Each number is 128 + 24 x the weight over its row's rms, rounded and kept within 0 to 255. Layers, rows and columns count from 0. Numbers have three digits each. The size before them is the row's rms in percent of the matrix's.

# up: layer 2 MLP up, 2304x576, rms 0.0287, rows 469-558, columns 144-215
# down: layer 2 MLP down (transposed), 2304x576, rms 0.0152, rows 469-558, columns 144-215
up469 095:073119112148090149122110153151154119153109127132135096136072114153136110084151094150131137132177129147121161112197150125110137126148121128111119133120151143170162121152068102143152133162139168137120138123152113068126
down469 098:118145151136114125071084077117113149156110065132116126097111149110165144150138147093164145119143114181122115136151135142089141112121091148161117136127123134087086137061179117097145103091141104131145125157128118177103
up470 107:134164156102086136122163096111124113106134151116122122131133117127121145129142181156171146125125101156138168116129085115138128100176143078099157103144163108113118144143144123137133104155091098141122164124128098090146
down470 106:110168127102120143141115157129116136138126115130138145117121096116100170125103115120167116124107124165188116112111150107154122126138174115125125121141130145122124082154125139151119116173108105114124151142112098117082
up471 096:142160081172136126160121133167150122135098145146129138128097154141134153151098153129086133156125103093119114127132138097146133088113119105155116155110118154108122107142119088132114108186163139103116150128161088106138
down471 090:081147093135152119095167129102144102136129082103113124108132103125128108133131137109145123159121115122131120138148094143138158127120201123155140123130123138132143121135113163139138132112153121128127123140144138091113
up472 104:163128119125190144191111145109099078144141110124133122163164137130138131117144130139090176125164105146120132132118091123090134142125154131147142115102108125084141135162127144134110100097105102119132105100134111116097
down472 108:135130127101126089127144138123122122130130158134117112168141133129179114113137077126148136115172114099153132140085095141139146109183173093126177122135107107140120092169132129141116076160149081118121120152160141107146
up473 101:143133119142126138112142127160157144138126142087156138098105126101124118132134137131141150181126127130116130123162116145109125154148101114101109106137124131155124151149164089109114114155099055150132124119112124080074
down473 101:099127162094133165142093112125117145149162115166104147093144129109119107129092125150120137121133106141122152117122120117134105144186137141126126126150116132099137123117129175129110123121188149153113145157133101124148
up474 096:114101122138126089084089161147119073118157117128135147131135102133121162137190104132172115150086125112130161145148129152105156110125173086138125134119121074129153127115122157142137135150171129145170129115153144117154
down474 100:094160141122085117158144108108140143133155099074140151109115114125105087123141130090152132148147126152174094089155153119151143111142116128145120144166161137109112108109147157131133148161160157139166120125142119072136
up475 107:116150140149094152150121181096135126143147134140151125111148095131096144158082112148151184119139094116137149133121142117117134159132135153132119141140106144119117176182117151135111122101106111164134137089152078097103
down475 101:103124135182111180115135111147107182180172120097139106105111143074111127100147146123118131124119122111174158148131119129134143160121166164127169108112117129104086140169126092171085165139108112161112135116140122121135
up476 102:143115100097129137154132123079144132135114120133120128085144120131131146118103132197102148128104082142072140133125149119146061101120137148161097114134149140132137148162140145102107126125122126113118157089131108163091
down476 111:144171099122125085146087132128113138160135124125115106152110130171114119074178167139101103102141157100134136109169145103177143087111110116148138152099135158108140076155142162142097126101120184122142125106090148139098
up477 102:098127121170128152137135126149133134114172140125151106102136088147112160147116126147116125117137142121154202137150100126145126167139089152168118116100144159136106167136160134080120092119158164161146125072141102141132
down477 104:085171142180102159173102130151167120097136170119134165130123158123167103119138126166105146148134152155148112141171153133129138085145140074106130118145127147159120116160127111160140118098104137119145156117131112146091
up478 097:127150169146118126163151137113129120177124166115151140114159149124110140133150133129126146150102160137089117129120146114122135098138145122124130164099087109113123143117117122087089114186130118145119168155127146164141
down478 097:101111110129103106113125105134155142105113135120119132121121145134122087079147131121117169140150058172145120142123096140142159160147140108113154105115157147164086141148148124145126128099131147133097087081117151097121
up479 104:133112201099129151080123122090139145153175113156127159102137175135114124124131080144158155177113122098148140144132128128123067133105102098134093096144137183113108100157127119139207132122134128148097160112169063106130
down479 098:132136137117150139137112112118156140112123144120122073150088117166149122107101164146165144198119121144143146133121109137080075149146098116139122120154148105112117116156128127135140138114120112120120085063138123108150
up480 107:130118108108133083098164100118141114127146154105109096164125140113132144129114137091142153140105124100126129134153088106088168125128119131123116102119091150089149075164132150085140119144118143176141151106105127103154
down480 114:101139117122102132177134151152139150050137136108107134099151148118123155151162097126131096113109074141103121174078117124110144136111106102118080106078150104144125148136121132118133130143151123150109131131139143165130
up481 104:161074120150144137164110154104122172134150130119108140132144152130086128168165109157120085126158118147131115084116147142129154065131096100113155149120124171154115180106140130147163110167129114081140120121138107156151
down481 110:099145180124116163124131149122135101103157083151099153151116166136136137089124126125140131133157150160155108128175139084162135132160106117145161108115124109173104155138161137118136086159105153130139129107119097129136
up482 097:153115140124140151120155134106135106142137050142093108112121120195129154140136128117154132154128125091130176119131145178141130096147117142108101124143103113134116146104105180058134118151086128149159132152134175074128
down482 085:105121153088146109125142125149165189161144137120129155121122120116109130149121110101147105096128120160184150102130121150102117100131072131117130150102161134124171144112124085113136198141132131100151148119105113157176
up483 101:172113107123130126156150183097157139126137101148176116088121133097163122174079083109093119134113179129138132144082132111108117115136075163139127130100142112130118138100163158102125130145129129118104121101150115087063
down483 109:101133157118125095101138111148167146144143123153158149122146110128069142119107124135133137140127142112152134143107111169143129174097109112124136106130116164137120099109091150135123085107117137193158129121148123119115
up484 101:101122137131118123151147168150147112119139181089147164132145113128123135110181109126094139103127108143108167123112090175086132111157160106172142134146131129105104190119124156149115142143120104151166113148125102120118
down484 105:120115143130109160151110148138143096103141150147114128132131125149177115155118140118123170135109123107163107133151171120124077131129165095074150088160113143134149105121158162113139129127130150155124155136146091137111
up485 103:160098131118107140136157138159135100141126144131101115113123101115126131101124140161144157123108109118115136156135119128119140183121135141077123114118165143149154130131139152132144134121156114115123124128102104151155
down485 100:102168110137097088175166168121140112098120149106149123166120118128127136091134107103114151138103133108168143118155121151133116140129117104132106109111127094146077105127086117084063158183099102110115096111118104154133
up486 093:118168075143145168145133081171114104089142088135133138095126126133154092132157084141146092154171123140144140153130129115114112116158114121091099132126119142138138129141114141116156158175157124161095141115135130138062
down486 092:117165107093143146161127148106141140117142135111117123091139157134168156125122110123108116114113143126155119135148126114145117146125131148136130114144114136094155061131136204103103150132126127133110098160110103089140
up487 095:106123106150097157118152087120124145172161073128143116130108161135141146105120121130093140158164106115081129115143088146133145123134107142120092116137139114157119167107165108165155103138096152154139121122111118109134
down487 102:166146112137129150169147156111154113112120157073116127161174138124138155131146079151128123120110174105138156116109151107172094145151106145118129086130097141157084079178152119104168129165139100142142097106168169135115
up488 100:123093119165133152098129151142130110111111139123125151129151087202162115165142126158117138145132123117138150124177113138154139123105170167115155129075106071084158138094140157148120109124145092124180150114125132115095
down488 108:082088084142122144119090151092142157136120159131147171129157149118144144118159108107105116111150075140141121148103119173140114139099134107111116098106132151105116151105105122131130177120144123209142170121067135113171
up489 104:121099124114108149129152130123157093126132121092137088112060100145123132070149111154119123140124134146129123118112122108100120142128143111124156166113129128109118126099155146124159111114139103151130121111136090164091
down489 103:121162125115137112127096102156138095138131094143145106103103123134118173107118132123127098145111085154151142142111089128159166112132098151121096122102185110179118155124197144120091126112124119114096147103128114117137
up490 104:131133087130123133158091098107151135113143119119137124154087138119142140086128102161137132126125115109121135140128114097149153139143105086156119110085083116152084144161112102130090143139087101169116132100142130137077
down490 101:091095154130144133148124148117127147134140103107148106155133142104123160131149122136128132097106119118105147179137125163116145142106091132137136127107110109124145082123161109132178153119136133130146094175129180134137
up491 097:133113125125137130135178149114148126137161138107100105128096115131125127122116113140171121115137102148103129129101106128113134149095125125123127099142115163142124115153147140101110133165127122133147168110181105095070
down491 108:093136141131127081137156147152098072128121117148138132115123156134127112094134099153105102109135095163158146148098104176115159173118102181129139123146109155115137169129144142068167138126097138116139130134114114132100
up492 093:096105120149114113128159168138079138111174168124134133126149109116119118109144131177168148162145107156077150139141141155129151116117140105144127157146109132129080154141120104150130135179095147076132144123123148124112
down492 093:133096158107144152131127111186137120146135096121154135125119143099152117099117135105129095092117131101128162118113142105107147147155136136102119136139130139172127157142121147117083121112145137155139075115106162125129
up493 101:152173135130133153106145114137168099122122106129157138139124138108109141128102092125153149131155146101111131148085140134087104101131113100075100140070132134157122134132113118142138145142106107178131147147148118139121
down493 101:110157135110120130105126173121136122109133139100145176159091131087100169128108130105118117105115152176106121177079119146147134153126062133098105142077161137124164128082128101105143162125131126139107090179114118122093
up494 098:154136133110139100086105143133129123136105128146134137123115143149134136106161131133089144162142165079085098149101120126107169092119150131096140118091120087106120085161137089113133132137128170154160154086133140111117
down494 090:120133095061145097163130126110131144098119110130144122133126116157164116144112131123119166139158132101161115110165167100176122123125104123110072126141145112135088140103097097161147144119137103132135080109141173124103
up495 088:114142122121155127117125137113134072133193140129138128167166145150133122144189084123144065137119127104162122095174139143134127130139114138147081134091081118094126079158088119085124139142151148110166159064127098153079
down495 100:125113142109118136113128130112104131148124135106109113107114091109163163127052126127077199107118194134124147131110158125130138141130137142141173145169148141171160134135152139159138120124122140130156136132151153082145
up496 103:152110110187128134146155124116181197115129142135133116095140102128115153146124101086133119138144136116080158119113117135113116112161136094117167137130171130116065158124112110178109138142143149112124130093112134143115
down496 112:147156175132111126139118128107167159101147107169120140099111106122157123075147132104092116142115154156066148135128120142125113138128164095126119171121077114097162163128097143121180111126118128165112150127087105137127
up497 101:124117152131136117121065128127094129157138129135151141115137119184112155132107105145098151168130129080161136129119150133088147155069120141099117126103137150152151135133099131131150148141148151111157118124183074087121
down497 101:132117093084119120100152125147138134113133124115122121130105120121123101102131128124154135152144101184055137128098103117138093122115116141146130162100126186135085120199124132132131068141112106146118114093107132140116
up498 096:137123142142085172144121124158135172106140112151132144132111131135130122163171115114157135135141128148149162118134126134117163180150122089117152106100164124127157173133119156157148113147137149130121127147138138112093
down498 092:154132136117134139125083151132087146132120150137084112139134099089118083112173125122135127130086146141119136161153160148123126158141114147124152140096096138054100121128157120097061135147141151143151140179138156121111
up499 103:114101107162120168159130194109175110122114127066127148136131153132146152173165128136120136159106137166107099131140082177097127088121137099129141138108147119122123152146150135135128138136097129152163190082111153141111
down499 102:096142153132109168116129145114107136145103137150154144139082131153124134103120116121121116122159184101131102117124111121129162131106129113095155153155102161183104133144109155155111135116151154170154116100159095130119
up500 095:143180131183129147133116191131099098129157109144087155153121066122145166134131113134154163103119142098110119160135107103107123162120174102085070088152124132178125129122099118101126118177129144130096132118131085095134
down500 092:162109161132112143151113142140132127140107141080155142129154163090119144154168085146115146086149134148189152097105131176109107147119133119119116127140156080124099144138116141139125124159101110129133116117137132134162
up501 097:109094118143130164110124124163114137128075143149162155119099163182156092120143105146158169143131128100112097131137129088119119135145087151114095108113132115110137108110094140157170125163156119143127158069117114090145
down501 099:127094082133160142118135117128153195134146127165153135095171117106108075127173153142148127097107135173149131100107128115109110164138172109114117158118126122135158138126092108140111114129171110103125146120107149139124
up502 099:135097088115105147099125152132144121118148137128110092089102103150126197139132119124138151128145115132103177131097121121132155142115101049141137177181119129122129108127132143105149117099146089138102116110141148074117
down502 094:173164161142124113107156154137158092100114138188140142131132119127152192088115121129098152157101100136168124178162128108164124138157156115146144101162076116108137104179130122150102124146105171169116088110125108179166
up503 106:147196116147157110169107177146124133123102131097099150095136128151163108108157123128103169128139134114167110107176107108121151104145151087122157156103118133112158129127135132103158151128097102129122153095143129114089
down503 106:111167186169142100120092093140109128107135127164160103144123129102078156117123146098158129133129108079135110148084114136094153162129121139102113129117167123155116148163151118130111152168132126169167129146130090139139
up504 106:149121133127150101119142128136153117118161122102124159135091130175135140111130154135110171149113112098108126119128093125127117107104128179122154125083153119120109122114155163155142122133164123119170124105165113086099
down504 103:183121138088113115144165115126145073102124143147148078147119119158149165134112139137119131101134159146121137129163127100119127135132128122127126119142144080169185121166147145129180123124155142119183116064114124126141
up505 103:149160137151105135106124133137132131118139084124146101131128112160131178116082131142103123121148087122140172126112124171109145104157123158126074163093198164111102132151151139148114138130113117123150136108203124099129
down505 098:146111121125143117119151126102179094148158119129140145108136166145127095121111125138101122099130130136144115116110160115152129113149161115113139102135085085119130147135116138142119122103119112168180108100136126139114
up506 096:084109121135142154132148146127076113116109115099149103175128112147142149139123116118136132102136106057137092124127108140090150110111147072171133154112081156149132133098141144088181105184117130145097113088121081118063
down506 100:151119176151071126104144091131125159177156110143129106112139131172145132119114120110088129156120134106134141125155160113087121138116148182158115135158161134127134184054163159122142130135097109110087114138114150164160
up507 098:126166127129104138091135134138120148099126127110107111158161160093093164136111085126143131173154115106099127159091095139103096121153129107115138103130091104124112110114113098109143084146098109104141151151144146150154
down507 086:092112119152093142156118151143133120122148133122117123154153103134123118122110102096143128148110166131190110120117138112140102154159104133151148160128135152142101155153123133140093123115122130101118089113130100131126
up508 098:103121175097067146155178125086132167149144124138141132110152152135130143149153094158162134151107095142127144136128135138118119132119135081145164104161139104097175177122126118147152128157135124139094140118139127113112
down508 098:141131135140135142107160146186138123117123101095113133149126092131133053147119147115160136087099157141097134096152159113097100125149124110118112131119083126126135095101114115122109150136125109144121073113145194108141
up509 098:128123136111065146111148105090088127152123131156127131110105145126125115108181108131157143156100097118122124147149089105108158086128135107122097164140108175111108120156136174129121132096163159148136125126107108117123
down509 103:149139139145144108152121147124096151148134127143137118129068120161153119128104130132112157105070136118097144134131109120190174161081124175165120124155068114135115147140110109118170127170123118141131084133153111136158
up510 095:096135144124099169121093148120119153196165130138171098121138100154123111088164100172167159146099094150116135140121141169116127166136158125105098110146146125084103108127102133128078118145126153152130114131152139097102
down510 092:134095099133126078071131119143109112074171117080131143156088116204119110158121112139128151092126136146165146111115110127126131111144115158084154117132158127157181137094126101145128121123168169102142124106153139142153
up511 096:141157120135132140111144124107165143118108123153129123122141120106087135104113161182114113151093151099123096166095087123113116100129137137139152109130116121136123105155106085150117143176110139119149087142128148097133
down511 090:149104110130154131093141113121118132128117141143130155168135139107115149110117149121124159124096088105134125127161089070146146134146134140111143111126185139153133117125134090127161183121156123146128114113143121147126
up512 098:138127144127092155152140160108125086142160123141152131129114121089097127074136102126097116152137139137135133067111135132096109103161152128123093121116138158125134169185095153142107122150096129172104125137162080124068
down512 100:147149140143122112141112154110159112109088115146116097136151139110143143091149136097110141063139084119118159125100164104147123141159121130148151140155130154085163122134124111097175146102158168127135113113148081109125
up513 094:121150155135109087164103151121105151087156144145072120139085177216127180150154114132153138133149083128143117138125108136157146129115136137141185129115157151141133145145129155090130100136118126096161167109123094158138
down513 089:115131124096143167128129125159133162098143112150131118074160148121114108155107122126133118120135124130140129106155140152120073112122101130143059148132139164110145113108117134107155153140122125139109157157133143160143
up514 099:093127150111119164155149111145119133109138077133138086082129128146142112107096114155147152150093106094107145118169117102112083096147114121115111128118176134105153092133094120120086118145134118129154162154132116157132
down514 093:146131121112097118097140143098105100096098148148100119106136130148146111186085101117151148138060116119121130115159144117126133110157157191139152166139098115124086117143108153119184091117095115144094131143112120119182
up515 098:113146173123106157121121119184139107172096076126163092106154131145111152121157051113187129115153110108134140128133102105108117136138093134138111165152148109128121134131095157137168129132147128103139151139137123119131
down515 096:122112121125083148135126098161150106163109151132090139163135084149135126175164126119124108117069144139153167138132094169107106159120156139131138121091142106147114107136138110131144096141151093127155136093149112085124
up516 109:173131120155141146167104127118099141122116081126124116093110145126137161152061120142138175132103126131102149128168122114149130125096112155164120133101135181194098119103146125162116140113068129157096159098126072105143
down516 134:166121144091142115139175133070135107146130126100095131104102152129090185122106126166141147112116120111111126130161142105123167178111104156131124125108165192178137159126180176085100158097081147145120154112120081125156
up517 092:107127139143154155154125138143169165152156109100115108104188126170139119142135134121125112150144165141129138120135108125092138119142102152106098120172132124145186154130100128126111133129142117121154136152158120110130
down517 097:137122095146125126102093141118121133132120123113128148127128132099109125146128113158128132124105077061151154150115148108139101142095120114160078155114146160124080113104133121150119117161122112124079121155100146157110
up518 102:138124205101148139158125126148108132136110109155139118129175152163090129112147147135177106119118100112126138157147108142094121122136108136117123154132088161131116127133130163131135130161123123140182144131140072153097
down518 106:137115132122131169125144152115129095144110127131149137148127120115146136166135159107124143132135119156119115146140152141160118126112121119119161133156145105114149114110130100114114119140099120130144096147101146101167
up519 097:145131126171112127153140103154134111143150140143130144096110141113097131137086108104098147134117113132105091144146148132150135099132094097148150111129156111143187096126129131155092133168157120120120162151126158117115
down519 101:123142149093121141116189112106111183141116115142114097098153118155108129116111155161107157121092138146087126138138106114079185122144125112137154110150167130116159161098160124129087117111112139155146132134127099129150
up520 104:135146142141069154159087169158134165122115091136120111103110136159145137113104080143146110130154153107151138140161131104138059107100121120171175144118130101109148167090109133138117120141170099131165143148117124115106
down520 119:146099127127100166143132118116126137110157073129104160140146140144111116055139106124108139135146116146148123147117112113122157085128183109157154116123159124098142154108138137112158144122137069112192159139120175132088
up521 108:096117113139081131178131155163076120136110110161165124105114112160145119129113119163148118166123108115110095154135135135109143137111109127161116139096118133118127160108076188143100133151139077136151144137115082160138
down521 113:127130093156135136157139151104081142129078134146176120098181152102139128133138153114156154112150149114091144075163102136181131161136117143116146130120112142118112149118098110115144122156102081078173091162099099120142
up522 096:155159142119062126155096131121136110115137105100116095071134068133151136122086090139147137123162112111123120140144139103159126094129122142140143149099172146143078103091101176122123105152129135151152102102129125127144
down522 103:154131120111140133126092159117121135143104132135121133131099133110131181174144157106109135110139140092145165114099111132148135134155150122126150140154140102147136170143153089148124135121137152117127137142144137118130
up523 102:090125107183099105075132167144123117136182129134119079129115132158134138116112080168110144143074071114119150126123144123103115099143127115106126179119137118112143158137134117120086134104165118141101162094120122089165
down523 104:151112151110099117160085133119130161115153109153130140094070128117157159121181146122112144127133086099156128110157154147079114159103154112108106118134168149113091096156136101120122129131123136165151135134106144134118
up524 096:157124128139110099118105142138109106100106144130148126137113118065142117112092143166114132175104089114116157162141122116121114131193165132111155107118126108114121176106087107105117068114104092143139160154125138158113
down524 092:149110087100147121105098118162119117129090096148105145104155153106154104089102155125121138142141146104121129130130133096118143124097118130099128140121158132158079117141122121128117175108102102118105121130132134116143
up525 095:099147121147123163183148150143109106097112115160095141164092174150131146101130121115157158114119083118122115083128104129163105158109132150123140159113096132139111101123163133123167103172130094173124178143126102087111
down525 100:177081117112141140149153173106133121169125162152142142076110146150113129127163107145143129080128108134137155155082131125145116107134118100121139118152163090140142136123106109125141133133121138133110169121161140133130
up526 103:166138178147112147148148089124109108142127137113117088104078100157126166134136140131142118163125111090115167135182076086117130169146155103156117128108133101131141127157105120117114147135134109115123178091135142143120
down526 105:127121166138174106122134144170120123093124095148096160118131167113153095124121113145116139136168120141107162125109128163134124135120142146095112154152165135142108118112098146114160131140130122151124107129145117154082
up527 104:143084143132149117097158134118151133110185135135120111127173128113120122088133105152092126136124134091102094098086094129122114109139106166076144131093147148108146165104140087105144138153115098110157143109117134148132
down527 102:126144124111058164100112149107133111113166145131108127108182103155133151116145077126101141120145135155114136109165145116114119142126162162110130129153132177120161119158121154137153132085136121139122103153107163089127
up528 094:160151104142125136161122138128164146119123104128120108162126122132129127132107137132137127139125136100116112139116114101136134108129102098128168163136133126105132105118083145109150089099143100097125144087128159121129
down528 097:153128159127096157132101148159130114118095125092172124105116096119129120169118118118168114126085082184123137086143105112114151142129136110131108118109103121177124122103141114181131112142135133094131121168143144064155
up529 099:107124101114114177150165114145081136129116130115145101132147162134095123141076124168117168136150110133107105121133135135086127132108111127130135172127117136122156122120150146154111110165111104148155140120114125134112
down529 101:098112122138122119134130149131111168150155139139141120158123183136154124162102101115125138115094115129138129144135137134119142143161165136131131095133102109134134128092133105132096104186123173168141105133089081118137
up530 102:154116140141111144144154138066125114139166156122116110083151092156112114172115127145149169133099167091133122163133076119106077119141163111123115151150093156125120102140139138074131120149120083117116147161149118097145
down530 102:113141120133114088094108142166091159090093102167135146127054137149139107114140139143108174161122135112124142111142109123088155164168152114087140129105133137090086146131137104133146106097124163122101104131124153111144
up531 097:174169095094150125170113136135098086153118124121094123124104123127103174152107093139087159133132119150076096109137111104102118156125167106115126125113130152116152152113124131163125162111106137146151155117164144121132
down531 088:139133134067122096107121146157089145116133152143090062124148154125124116171097098090161157086109141164139121097124148155161078101098115112120127145131127129140124110131162117170082141101106132114115106169104181124117
up532 094:128156131147118114157141139180120118144144130126118093146157134152116114160130089112121104097118138125158142128167109124117134116116088121168124100076149149141128164121152146147130097149153163089143136128148120110102
down532 104:123069161100102170083118131109117166189114103186142133115126139105126084154097136118110126163126142136122142107092139138121116107119138112145132080148111116106123124105142135127134118084127138169142115137164123102136
up533 103:155102152106118114097135157111140122149087167107098139108102134127143155051151099161142164128113107041116111174097095149103094113136148130144095093127127083095126066172139114088115158136128132136155110107133115166126
down533 098:148158157116156104150152112177143109151168131111166111151148134170151130179112125090082148129117119139114092161143164127196141166110107119134147138150178109095097122135105136145166090104096128132125140146135102141110
up534 096:166148147167128115128126098134142134173134061129115106153138108143120139120124116119152139140112134059138127138144128094131132137130107133128127151097108137115120161086115140136122096144145147127145144118097100099107
down534 094:091127168139086127131125126137115116168152117113134138182116142117086165081156109097195137097141125124135129128119146118139118118150154114166133149129127124078141143099145117080113116145129075145142149104120150116159
up535 106:096102175162123132145127159134087108093167169135100116153131148149094143151162099125165144133156148161113093101121129100125132135132146135135156138130113139132108165142154111127125093152095167122140152120161102123166
down535 105:150117107132141117142115110133151088086147127119124149102152139110148141110140107124186110131177161135115127164137152151158184099129134164126133094101114108160117090157119107152121149104190101106117119122085182093109
up536 101:173119144126097089119170114158094124167121144142111132139126116129072119184110040146129102105132147135109098156109137126144091091102129096115127193119142144084151140136133143110143127113122099102131152134143141127130
down536 101:150143113093139133134099140141136116130135174138144089157154128087116146124117124163096137107117164118138152138071183105138115133150158106135171135124138117111095085132143093145156176178113120131105107129126129109170
up537 099:074115105123103116157120129145115131161107126120086111112063135089160096103155120134167141110124140113099148118126095106120118092149125152154092134128117128099125092146149141156172133155150120141137158107137116115116
down537 088:170173116122117144148083151096129148142154150093136153134131159148124118135155138125090098116115167117120144099123099131156138120142086131131130115104084125098095126120114107106145139121147138060165156082084149128158
up538 099:109096124139137136107127139146138128157131107139134133071137148149089111123131133154155139116146108109100141133168124143126126144146072086094153121178102123139130115129140124090165149175120123155110118117163114165109
down538 097:109191171154153107129113135137096140114141112133100135146167154140094152119135155108143120144144134151114089147138137149154154135120137095142089100136132159149118154122095079088095153136116148156161128125112083169164
up539 100:123129120118095138110174120117124118158152146127106099109143143177127147100153122140136164125148110107137136128125067170117157123132155160151127069119182142129117058123151151121130131085130132178152153115108101107127
down539 108:125122111102151153148129165124113130076113141077140136147123129150148114142163123069144156119148149165122112129129155136132105168102141105102121080175106111120136119110113155137121154126122095112141137138119139130130
up540 106:151140117145122114148172168132121088120137092115096144116101114133136111090150058131114124129131118073133124142177092132096126125140150104158140112121098131142108146132133111139096153173123157124120154108116122050102
down540 107:152095090128143133137142126133123144124153113137112151139135111146115124122121152159126152150158072144143114152120117104121146145149134061135117147122131136138089143120125132133139170105178112161141096135152145146111
up541 093:121117151127097206143124162137102150131095144112112156129167122116120186173141094157158133118121149117121133164135125124115133123088124143128084098121096120172100136129143142143149140139138116157131155140176139131119
down541 092:103109115133103095087115096114114131123138138113156131168083150140154146096127157072090119114180150136107169165146126156115140116189111102116123138131167140111139147088103125126120112109106154129116110101068100115110
up542 097:126125118159114149147162124114150113120139148104098124129161134147165172122105096147096100154105122089144151135103114124115112065107136132125151163126091172099151076134116150125128142177170103159144153116141141112142
down542 091:130117136181158166147118143151141125112118189116119125087124118146071168171161113157169128109099130163114125167098106109134140140144131143120099133160115093136114135110109125104095151146139112104154121115137147104138
up543 100:133137109153149124139121100162096115153129128112133120144099121142071128112109138198117148140132131096176121152107079108099144151159109139160098150110126150120100152104110099105125146168155163109136150124173135082141
down543 102:121095111121151123098132133114134160117101107161104122125125127128144127170102127157140156131143136110122139096107083112132126113141131093063113134092131165140171132129151135143140161100117097142165161124101158145090
up544 094:136078119118129130131167100130176134125140150108090112090145136157132163110150161125151115163115135138129094113138122162121100140154123110116146104102116093103098113088101105109132147151107129106165137144140151133121
down544 099:123145144124136159156115180115206115130096145113132128102116117144154146121088118107094147122120096130140130155116139087158101146116146151085140133094108149106132119143182114136124134129164127128131140138154121102126
up545 102:179167138111117122154121135098139118144098101116114123130122143097131164130147101104132119143157154092118123132146132136131105134149104105143171095120121128127172124164147111135093151118110129128153151127110114094088
down545 099:126110123137115151133129127131108144108144121133089078130118081125153144109131130136136164089121112123129114164108107108109114124138139077178138116115131134125109152157150121143168168148154110118175140135118092106105
up546 104:158122167134146186107122126170085125129181100102094097119120157130097128094128101130142157110141104144153102114147120094095120122160158130119129111143129167111129135133105177126132142136127137115125171112175123115165
down546 100:132172123124102150139190140118128107150113148130141126142153122125117159142137149124149107079109125107138153128108119128147094140115171121092165138117103111125093107165157117112114128149140081117117151116139110138069
up547 095:113108139099099184089119124106127112164132125068128131091136112119120135098133128138109124151138124125134125087128161119124081130102134132162120150134140143127127075125104136097128126144105118160129165113124108183145
down547 095:131108127112123126101124138123104106176140120111137150173107129122106142110151120109141163102142116181087140138076154142130144133142119133098134178163094085122154120130151091144162131119107133090132148120103166126109
up548 101:110152130130126110091112140156161120100119117088129107142123128108087147128134111106138147157092118099122135154142132132112140152113098127139125112094062126121127093164123111124107105130145133140136177115130118098169
down548 104:096170138134159100136117136098125112084109096091096117139158133118083128148109095138163098140085121156146122129134136133142160103112133137135114131102105105134134098145145118084141116168158110120134137197160181127125
up549 105:084108115124165113130156124135113118138110121105147119131153122117157149160103148106136136158102107112114145151157138100107127098133135124131099105128117113143145114091158117140138046143106168137101149103105104139112
down549 108:138137164163113132105157146137138152117192100113124149108111160120144111072135107152126110123126086153178128114099088144083121119151141125103109097136161150116174151094099121145123141138143093154097108142177132121077
up550 103:113095138125119204116134134124122138111092058125136134113147130201144159133113131106177059138140170136142182122140128144128122156126077119147111108145139126134123156116102151134121109104142124152119136149146101140114
down550 107:112137089129121155130155104120133123128107107093131132092115155186106110092092095120125115129130126189155110147145176107140150128116129091091114150119187137160129128117135149144126138119120116111139143097159119137153
up551 106:128094154127101101111169144112113104123108125131150103081104085104076110109149105132116070134141119098133138139154109128135107127167129106115084140122112155171158127126095126095152063143102162101122135152128144106102
down551 096:137114143112080148175129105134152111064131126121116106142129138128177136158147107148128148131118090116167103132083123089175103163120168139134152135128120087143132123164178135140113179116115120175134105114125116125125
up552 103:102092114067127175125148120113125102151093130159061119107105084160127133127153124131128093137113141133121156104140104144118153130097140119147145088087127191183136134157084144146145126133125134132144123125121125110096
down552 100:102095151136156154088106098122141163135128159167122165123123120112134151124164165144107105133094084167127133141143127186132151137181109133085131090118136168146122149130112123150130142106084104122186087152100170122131
up553 103:120107112086136136115109172149110140129135133153148147128124119141135144108116148101160130174110154135117166114123104123095095099130105137144152134114124114123125102090100123097126124161110106140123129148170127118098
down553 114:074111130143117120147115146169094139125137118102107118116130155092134128091146136068144143124123151101093127128115118162128129159133130147123158161109100118075121109130146136143085135100169111149117139145173127113129
up554 093:121123160137107151120172152119126154146115126128138136099145137131110143127125070123147125157087136138099117141142134143131170094135133112105126119105142118135129145122068146148137112229170139072119144130144087095161
down554 098:133131144092109125101123146108129112080108143104136152144124142113152116136131171110132123107144127128115152096133120134164134138119158129137148108102129120166091160117164100111118110143170117120117096092098154160097
up555 105:155123125124112141161102104140119062121106175092112109090116137138100179145104139116149134147150140095126134101088123085113125151128134090133127135114154131109113117107089126161130175127120143113192132083131082134096
down555 124:132132187099168117147136128147116127118133116147113134088141113116133108087162167142097150126147166114117155121090124136114165134127149119114144154143166158090141108120095132113147110122128118127123137088105123116104
up556 098:125135115149091157132132110147140182136167121100132126103106177147117178145118142139090140160086107121139148145108131127112090091120104089173154115098138094122128163116123127131097147139133130086152121132128146086135
down556 102:117127179119177123116144088115132137126140116109110126147122118144163120119139106130136148102145104125100159122105105094142111166107129152122131083130165129160178118137163152139156100109113125152071111152141139194139
up557 104:132128097168131129156174125116115132137107130132150072097133113098163164063137121113114127139099144095098157150134112143109107167145121092127110149099130072118167144172128137145120144111120077166128159147162113139132
down557 105:151153151081126149108131155113139111072140154103167095087142109102173114145153137107145156096110080151158165167142128143135142095152164091114167134152128113160139178120099124139122134110102144181147112144161157133123
up558 102:130089103140088122096121155144154113138148142141121102135131108088153093109107097154112134162144115111136146123153101103148126107129131095119152138153105139091095158165124125135094110115168140116121148103105096120178
down558 103:130126146138117119149148120101115109113136084120104188124097144154116077104149151082183125132155081132136089124139113143128160139141103143153117090120131162093094145107104152129118132144120145165133124161157138190150